config = dict(
    vocab_size=512,
    norm_place='pre',
    positions='learned',
    qk_norm=False,
    attn_scale=0.177,
    init='normal',
    init_std_qkv=0.0625,
    init_std_o=0.00883,
    init_std_down=0.00883,
    weight_decay=0.053,
    schedule='wsd',
    max_seq_len=512,
    dataset='wikipedia_en',
)
Each number is 500 + 50 x the weight over its row's rms, rounded and kept within 0 to 999. Layers, rows and columns count from 0. Numbers have three digits each. The size before them is the row's rms in percent of the matrix's.

# layer 13 MLP up, 128x64, rms 0.212, rows 35-84, columns 0-63
097:549411412524532531431521429500523513553511566441510432498484396478503501433437446497491446546547558594484518631517508492489567496516479476662507559514523474472527458454448536494489554548516480
114:476579533519426514527589504506379489473525576468445408587544511490477488459517521515471528435521504467483436498473421506582517430550398435489488495546633475502522586498514499551488510463446579
104:629504393552501559518583491480537462505520451524520497466468562569432535527512476614541536440462590473473496457431573468510514563472463494535444507494488533512514344480425515517510464562471497
103:482544503532430477461525375585570546554487480514398556493477569427523503489465494511540547518503525506555554430595420539440548527440411453517436481494477475441496566584490518560591497484475547
094:483536565533516430483565399524449548495459492504564488480547445422475507533582460487389521523543531559571455493580495507514476426498539516563493498441473367576524484539537507493576468493608434
103:478509427409591421434472553531472454476516391507459576495562514428537463566480546459470515429478578482466616491524509482501488548523502462480536628511446535536490567472587454480485517517571478
110:527459517518534470501441510444577450585531467491509545512435413384481508517480495422480533481464477539472478469643515419549481536509546468477541555547515553474428566614524425554580442470504497
097:532446634474487520521460580472551520423534457434589571546475529501495426514571648481497478457480486451564515499548493485467424551533435478445407497436507427492433499508530475439454503475477511
115:553576403508518439528525498519418513502463523539490570490570451507512496410536555475524504490493574481566527476445565526484548374526570454409493563487499498365546543506527404425461486511539508
110:436486576436476518526509573543491457512456460377453511507471535478544507473496483592455444510430606464611422564467510464502497485442378461524438513494456459497543465578451573516506529525433471
096:503491456408443420455468463483510627505474542440444460511424469372524424505441598470446596557516539444528485448421471517499480458535472459503447594564551545522531548545510485498502504493522483
095:487510525439421577543523577602488494459455586502542438469469457540487532452497520490476411452519475454544550466456498527427530505654377606457531476511507476521498521527526521537481458507588466
105:504430497493462566574510549565463465519440542487492555404510520467530530477491322470509451504568457471567540454464466506496496439489554498557417543559533377532513536518551495558543585505544466
095:476386537503469467566481523435508505463555524491440442473493426370487468465559587395538449483549499484513532491476562583538418562471561544569463535500504454567587496496532505502434437491566478
113:510429532538482518592477513477503418533546506562369549524526455512437520445445482456601541508427471518450446472564545504495492521484528596531451577503432424464487523583586519479508585542521432
105:548540450427491406559499549527565395492516455527479516390420468530507520523501500539588531415589489454516520456438539573605551498464564496568508498400540524447500515491522525559509489479573459
093:504527517470486493509530521485516545538565521611503443424542523555569469526440496486528490486525486488629513436500437533427502537419461388539568517522565509535383424484444393478529455528564475
109:492558499595430451452538421513543420499548510401556512519490577517537552548524545523434465443475514537486512527481471367545486522476420588464544482481413570541529433474437441557489523549559516
097:519578587576523509473528466531518498560463471479501479445411504566467484594511517472575439476480493481463506507555397573539531516399482435429442465563493460566589492449509500569416492603528485
095:439489457518500568400513546523507520573445494467429581509422475584547537535409455549459575420483518515569499445558472535576501514524467522501475578445481438475502551489437388579482426529472504
091:439500412488462420531496491513386389529514463454521503531514521491476496570395541567537471453491565466523574536541466553494577488484568472517468563443556614513513469549465413498541436543438537
105:612521518493487377443495570446490503424538555462561548509515501460442514557467533566465479496491456528590428430526544480600493480453549517523427497547488573538480507515454426540418406560537529
096:502397448481459471590570553550549420563536482536500482595497605471509503497502469500411406560549516479452517539543535543502527597544511513465475535473515501483423522474422399505507384491523473
091:518528491510432535527548560638486488437470504467519511496433563597386481503418545573456501458556518534432561548489434535576466542437578491501521550530512459404542524515496461444550460514546448
110:495568565561461434439640504547473443558493421525523457460557527414469480581465472567463473405516486498488573403465504508509567582504460399533543501545499503515469520507428574495486496515498556
111:456534411489427524499617527448466526471538525498485427450481432442422570477622452437498426487505519496454507483457480534495495512393478543521487549490548486414457516518454486566629486508418491
092:437501525515523482504457468506449481406501442480489485545465432535469447499514606511508469527474436467472534570442373482461609483347498422512476489504629452442463485506491529502457533543535535
105:632559541487580456579401456556458533487488488512439549489433510492379443492526537466510483489446569538437524487478551476384550465516510472501460551569436471468518478523557516490386542537499490
091:413523609460497464554533509526437492467597505519501549527437474484483459493495526486450586554473464433531434508600480586587426525443492526506451565502532462514415603470549478423504481495467411
114:472548596475517538477541513564483522549448526415431429441585562528484505568496511413571541382489502498547519478581470466465420466543545483478470606564471416474485472467519441519457461511585500
102:452467456613451468469543458453481536522537529500534487458515497436457448537500437521497534511516368578564514394540423515601499515547522442588476469518472476543495524541513442417568426405498496
111:496559483513503534548519501469552441507479545445519597573516553489457498551520467475565511492637532488418552488408459515578470542530467356499411481497479542464541401464499398544517471502527509
113:514495450427432613492485494563454531498481565397462516441576422435480459542484475477549502514526517463548567498483432549594477490514502456563427482494567496564442562621504486460507528571582499
084:587470495554489528501469514451548420557467477492474428563524553402567523476528570550541535478486550526462545605499436496465445380503452470549438545400478452469475494512569483439574527513536413
105:500430507584471518507536458479554447525484586444411517458470493468495516478554448502526549503455506561471487503481479476554569367573413549504546419523432495392589501495546414569537515541453550
107:477623546562470524487570459605442465494492546528528397473523450476385465502495469539546484539501467536531542476427537490436560547480470421540540595554425541453472615514502484449549485499524488
093:427529459470412462486504538512504486602488533384521413557515472453432463430490438625539501441590481457553461510484465529555465570499482518532497459509586456490568550489577467594450488504518506
104:557437555486484538453449573543444527534539585542464483541419494527556546491532571500443551444524531504561546451420463491501516454557593479557502590455459461473361532475566550499437575511544482
098:513472507469465542527574514407488529402481417518562502505491474456576519481468511476457507424505458539597586584505465598492483551544431487536525494485519583441575497557481457372527487529597487
102:542456446477465447545574451444447385503538502475449489519568553432461472579453477488538418404618519563510468442536499494516553555426459479490587495530490534560484512397577516503534490512561510
097:468504513579469574534480454532483491387556557511530470455467408492480530451493575497497479500492590520495560455434535544460576466567484506470469620469465503404509522468468422533568608564570527
101:473457460510456505533521487465554456433531444514507491517591468461530474403594462535534508547474499552498501539446498492462589584527574561504465594518355481456511492580471535513539435523630482
088:506400451488453462477392456488536408479400483521412511499578558517473448541550587558457494444508531530556490493423445568533506515474547457563514423504500480510449470490544449460369525555503460
088:485560579606408482516488498477549476523496555463484484540490498555497571456441504524419486508422636487448580505504377563454448458477476468468519541487513392489479531522449551532466599467470490
102:508522434545464564493560383568436528583524540451441523427519517480466514471568448481446498447537555516414465429481448459533521501530533517509385511489528520397539538505477521438560532543535374
097:383494454480512514490483462534446420518414531468527463555550448572478420537468552443529517453458489539517612452555610444503526455551539536470468525405535462441547477576529463469468476419538559
106:473469582526488513504492518513506465462464372499597422505507534481531539412453477473508476492526526420514554540524503510507559579476534554546411534659415464575431427520474519488481479455569470
095:550367507498535493486478521486575495461577513469471503460568490419513491489522529516538541496499483490500461518436402421481533478436560378549400432480562532518566521505439452578506426465605519
095:529477418546427468497499594469468486589526536543505571501507545562515443431550496517464473464493442483498420472487460457551486527494508557436590424488522495512471538651400406501581530516545537
100:401477529510388434553458530551548509491557493484506561516516503476502402530505407555454485475546523512434544498488505432457516446612478561493430563471500518418464545591473400429463536441495456
# layer 13 MLP down (transposed), 128x64, rms 0.205, rows 35-84, columns 0-63
096:449557513470560527540493524422590595473441523533558528516512420516520507495561518467510543471541483543409410457565502479538449513555578495452494453572608563515558488481363525464521430529461502
113:556434553427484495467393522516528603525524469559436509479468560476456549422539550437514488506508482528488470452501558495439576556424504519576452525439397575445518463536525417470534584548562469
089:500467467463512500491464537534552512534550485452556509593524536456426455489580423535515459480493599449540536431521434565426412463405578532511420485542461494483542595419573480480451452495446447
105:517514526469552426492484551486457479316460495603583422439503512481512547556441485584567468498541451462538524533532536518442528505440539559406447456453523496464466545473493495475453531491577560
090:510492477527464486554470589437434477502545533480475454562483477484512491507462516511408463447445391517403506492476490523508526598544483493499495423531569560477498396453467642470451595582446494
092:556613487523579499492504464562574536538473459447523480452524425508459515524481440504519455495536435496535558548571543501466549435506503521455540452469495462484602552447479531343456392544516420
106:485464391483492511555448479617521512468421526484568498520509504500547535493517489511555460556434524590579622492559488457449581480511556452485542450472442386540490426457530521434453487445499440
092:420444568499561507461453510543491421437535445487503371550542446497492443518526524400528481509493429456518584514523554495657511575568460477489541522412503525446519533438483478480487462498436471
116:616513491534468488478423368473515557507537493581435526517454582484484456463512485378439519534591438531446529488482505473481492579493479495510440449532517457580513572435508582485542533436471564
103:580435484535507449510584463504460422436453476489544539526501573468429495521469528531589542497450466583466546612509456435437537529580562456447539621418415469495480476501474519531470448489462470
090:498430475603480505489566471488445484467497457458527443404546539504495553567605416506533432485486457480439506477507493469428555560501501548439560417480525507566538511475417574526635505473451441
091:496516544548538439547481543554473519558508543451487488570577488485543582491531435532567510516545486434487513387521487619453485485409510526586553446516443535426577521514505502501502375520525602
114:528449488461518484486449507525469467436519452520492574498510437483381552574543529480460485498419552541563447467528472463502506444513555539539418445387508463549590504584451500571439609590511508
095:451480431469524537583470575502539457402489470554444566428553500451447452497445551624481530497444482461634507433474495448419474581525508516482511447503454484483478470548518483577494455424544552
100:500578429581539584554489533543498444543572572520497472464548443475447508531462533571555502493552560462426462539488469470489505523565489510460548494410471464489450446505505482665440411462429478
103:484367516519494426417487556457519567448531429445459551479484463500519551490492551544558530460477528436491529531528513443664479552476563576554495466614467483503553515513530538490527423433492489
093:540496473473492386576497370482575490559459487438507474440580527473437566451470458522396576512579560479473580556522501420495533547561462507476444477527491457547443526535539492480467530451488580
099:510565472493367569484434545500523554502519455607495393414476490452541505526598514523561430502502494519462455522426494537483511564505484504542565483446409563461491531634485523453445512486510468
094:548529436537460645528452497495538463496513583470493476469466530540491536521515415573504400568434528425515540481480526646419538471513420471516498450515467447424490491513496468543489465444456419
077:496459506522514490418415488456506398427497453610524492528410497463548546449500546496496428459530459402436465434484636553463433505520505537541474490565518507462507525465592516515541553416464474
104:520511414455537441411452455468430540525450554495522576581506447532437534502426551496576508501498522493485495432492461486538505435485510541469512507397378495550478532391529502489475359451472459
097:502531391535506458555476466500489492501503464501481469541535571504558497530543463473512549384507447465477365474478488520462450461537545439528633467508532552460461458507439488624434519438397529
123:494498552596476546529463452469504542524432543516459537568496563590446468404516498571397492476548513622535434487517486445526412461538511469527583542496533500420479446467492478583460595546495473
094:487528422449525606525448428488445591506573452488542482458523418456524470546628492455559499447512437503488493536557491545369464516523413464464463468489576514506521566568473570510564519485501523
109:568471394511499560454493530445576530433516433525498548521436540501583456551494492484610440559459537448433432520495466515451483421506516499489441468427481463601533442484542473425584478444499578
101:565448572535447490517497491623531516598495459484437547521531471577530493511428423508375563549464428526524490496484444519513598536578460511445489459509439490550511506598455520466448453526560449
079:494579459478443487386461469436461461506525488551497509428465512525524435440503442530541546517528536445539469366509480532488491410524493596596566467393475462569507545549494522510493406465437477
114:514509577562436452470466554433515522519557419520460630413555370480425543468539543519518432503553557411527481505519477445482521501431518554484525451467482571518447457492553528455410548523498477
083:478535491505533479406484500545525566522481485495440501555622522536540581510449537560516509489518489552467509497579586479539516534417540575476444401516459535557604443431467483589549480573591512
106:534482428553455558509534477455457586495498467504573535472463530471477585594382449570402568579557496514556446579484517539483512553515478471517507474419467442434472460458506540440581487547500430
096:464615485524405568529504465477524545534448475501428493501540481487442529521402576541625476572471481540479482569530611429431502447486474497554513467514466575486514555579552520449482550494425469
107:434378542467472524566378498538500493450523490518514467503469421501561472480516592439460523519528442483564534575570560542481566572509471449508542502447505513487424508565425575477519380547473517
114:516512506434503538573428455546491476539496523489487426444486551478577567517437597478452512464573475464441576546467456502535477565573473459455536524473520470504454492529554416393430493632510414
090:478514478416533479570493518492516604479469535448566504522459449589616515513575535428506453525494538501395554548580519456459358475457461503462562463489499603470560513511486521473550513457473457
104:510487480450451446460566486451488539445459510490577587415570506476481477533533452431437516419483515505548492451499468557503380528574584542603490519444565490544504478503536437536437564536604453
111:465508459557511448533446544398557494486403494532550458457526473470508542430439565587541544553549411558514456518496533473499514548475427605555539502561488502448443462408540546483566435411467490
094:529475610467534575405511387467555502425490582501470512530484444546564407506519530463460517488445490452445490523472524406583462467526492511464476445572511551419421468538529561491482464557445571
102:535407506498470410593455506564519462436392447512581450476576416510513478547551567513579406573473489609471488501511519413458510556553491482475433456454535529556539542539513492534475517502511468
106:476536460420565553560466441585520491512522427514524471502470583479429536542512453502533503448489472524487517428447505434561575532427547439440403540480475450469555458594585450513583505421436467
109:444483481495590477473477416521563490454477608458481512519591519438507532509484493499428443531523519525537511443561509475492384496561544535496457494469587507553507475561318506497549465562568512
093:495530384498504551471552480527538599462552514420568569521552548569497449554536443560498469542455581469456508409525437561572536450418573480451430518463459503471484450429540510516586489536527489
110:529547491464505436541454538629527488498487528485506418489501573486485510472440460486485380470471454535555567423509557574565538561513484412551573475478473530548444400441585467495504594502458477
098:455476538543443447491481512602473577511501453442451442548565522499535403534474469512548574452511483540538492494476546590586467500551552406524524583468517514516479639501509417490436410506547503
089:516579547453494590520521532503508433541547606492543440487506517537507484465415492547555486562470488497562500536371494503468539462583520475576457554544438608523415432444533470528561457456463436
119:555495416520632461566552531511360505522497432385501574538519568451429531502509494474458466494565450531472456488486508583439548472474549550443564520477470543438540484533503458416515465478479535
089:447452502459529529566566396478554498511556436469561491441521464390487500435500482565498436578527537492610447503405488520449566604535451558536490528532471468498477441483440544496564453460488424
100:523463519428435552440459604455544495565486520566461529507485430525487431412489574528447490555560625487538499431435403511481475448515440460529480503440579462510508511545566506552483508493604541
095:524507488377424394491529467450531543574416538500514534493476537545495566485496594544563454495498513459483391570485450520602453521524503546475580497552538477478498433537513523461564552616488473
092:462471467448596468481497495457608596457464450594520485477457417510413500460487487555516426544525621581540533541519462440462505504514510526518410484524530468470491501512485643495441512509544443
111:525488526427538470513534479582567460489465502535522480484569379513473511555543558490509522383570535483543485433538421495579450569457457328543515560516499536495464505472455534545505465497426478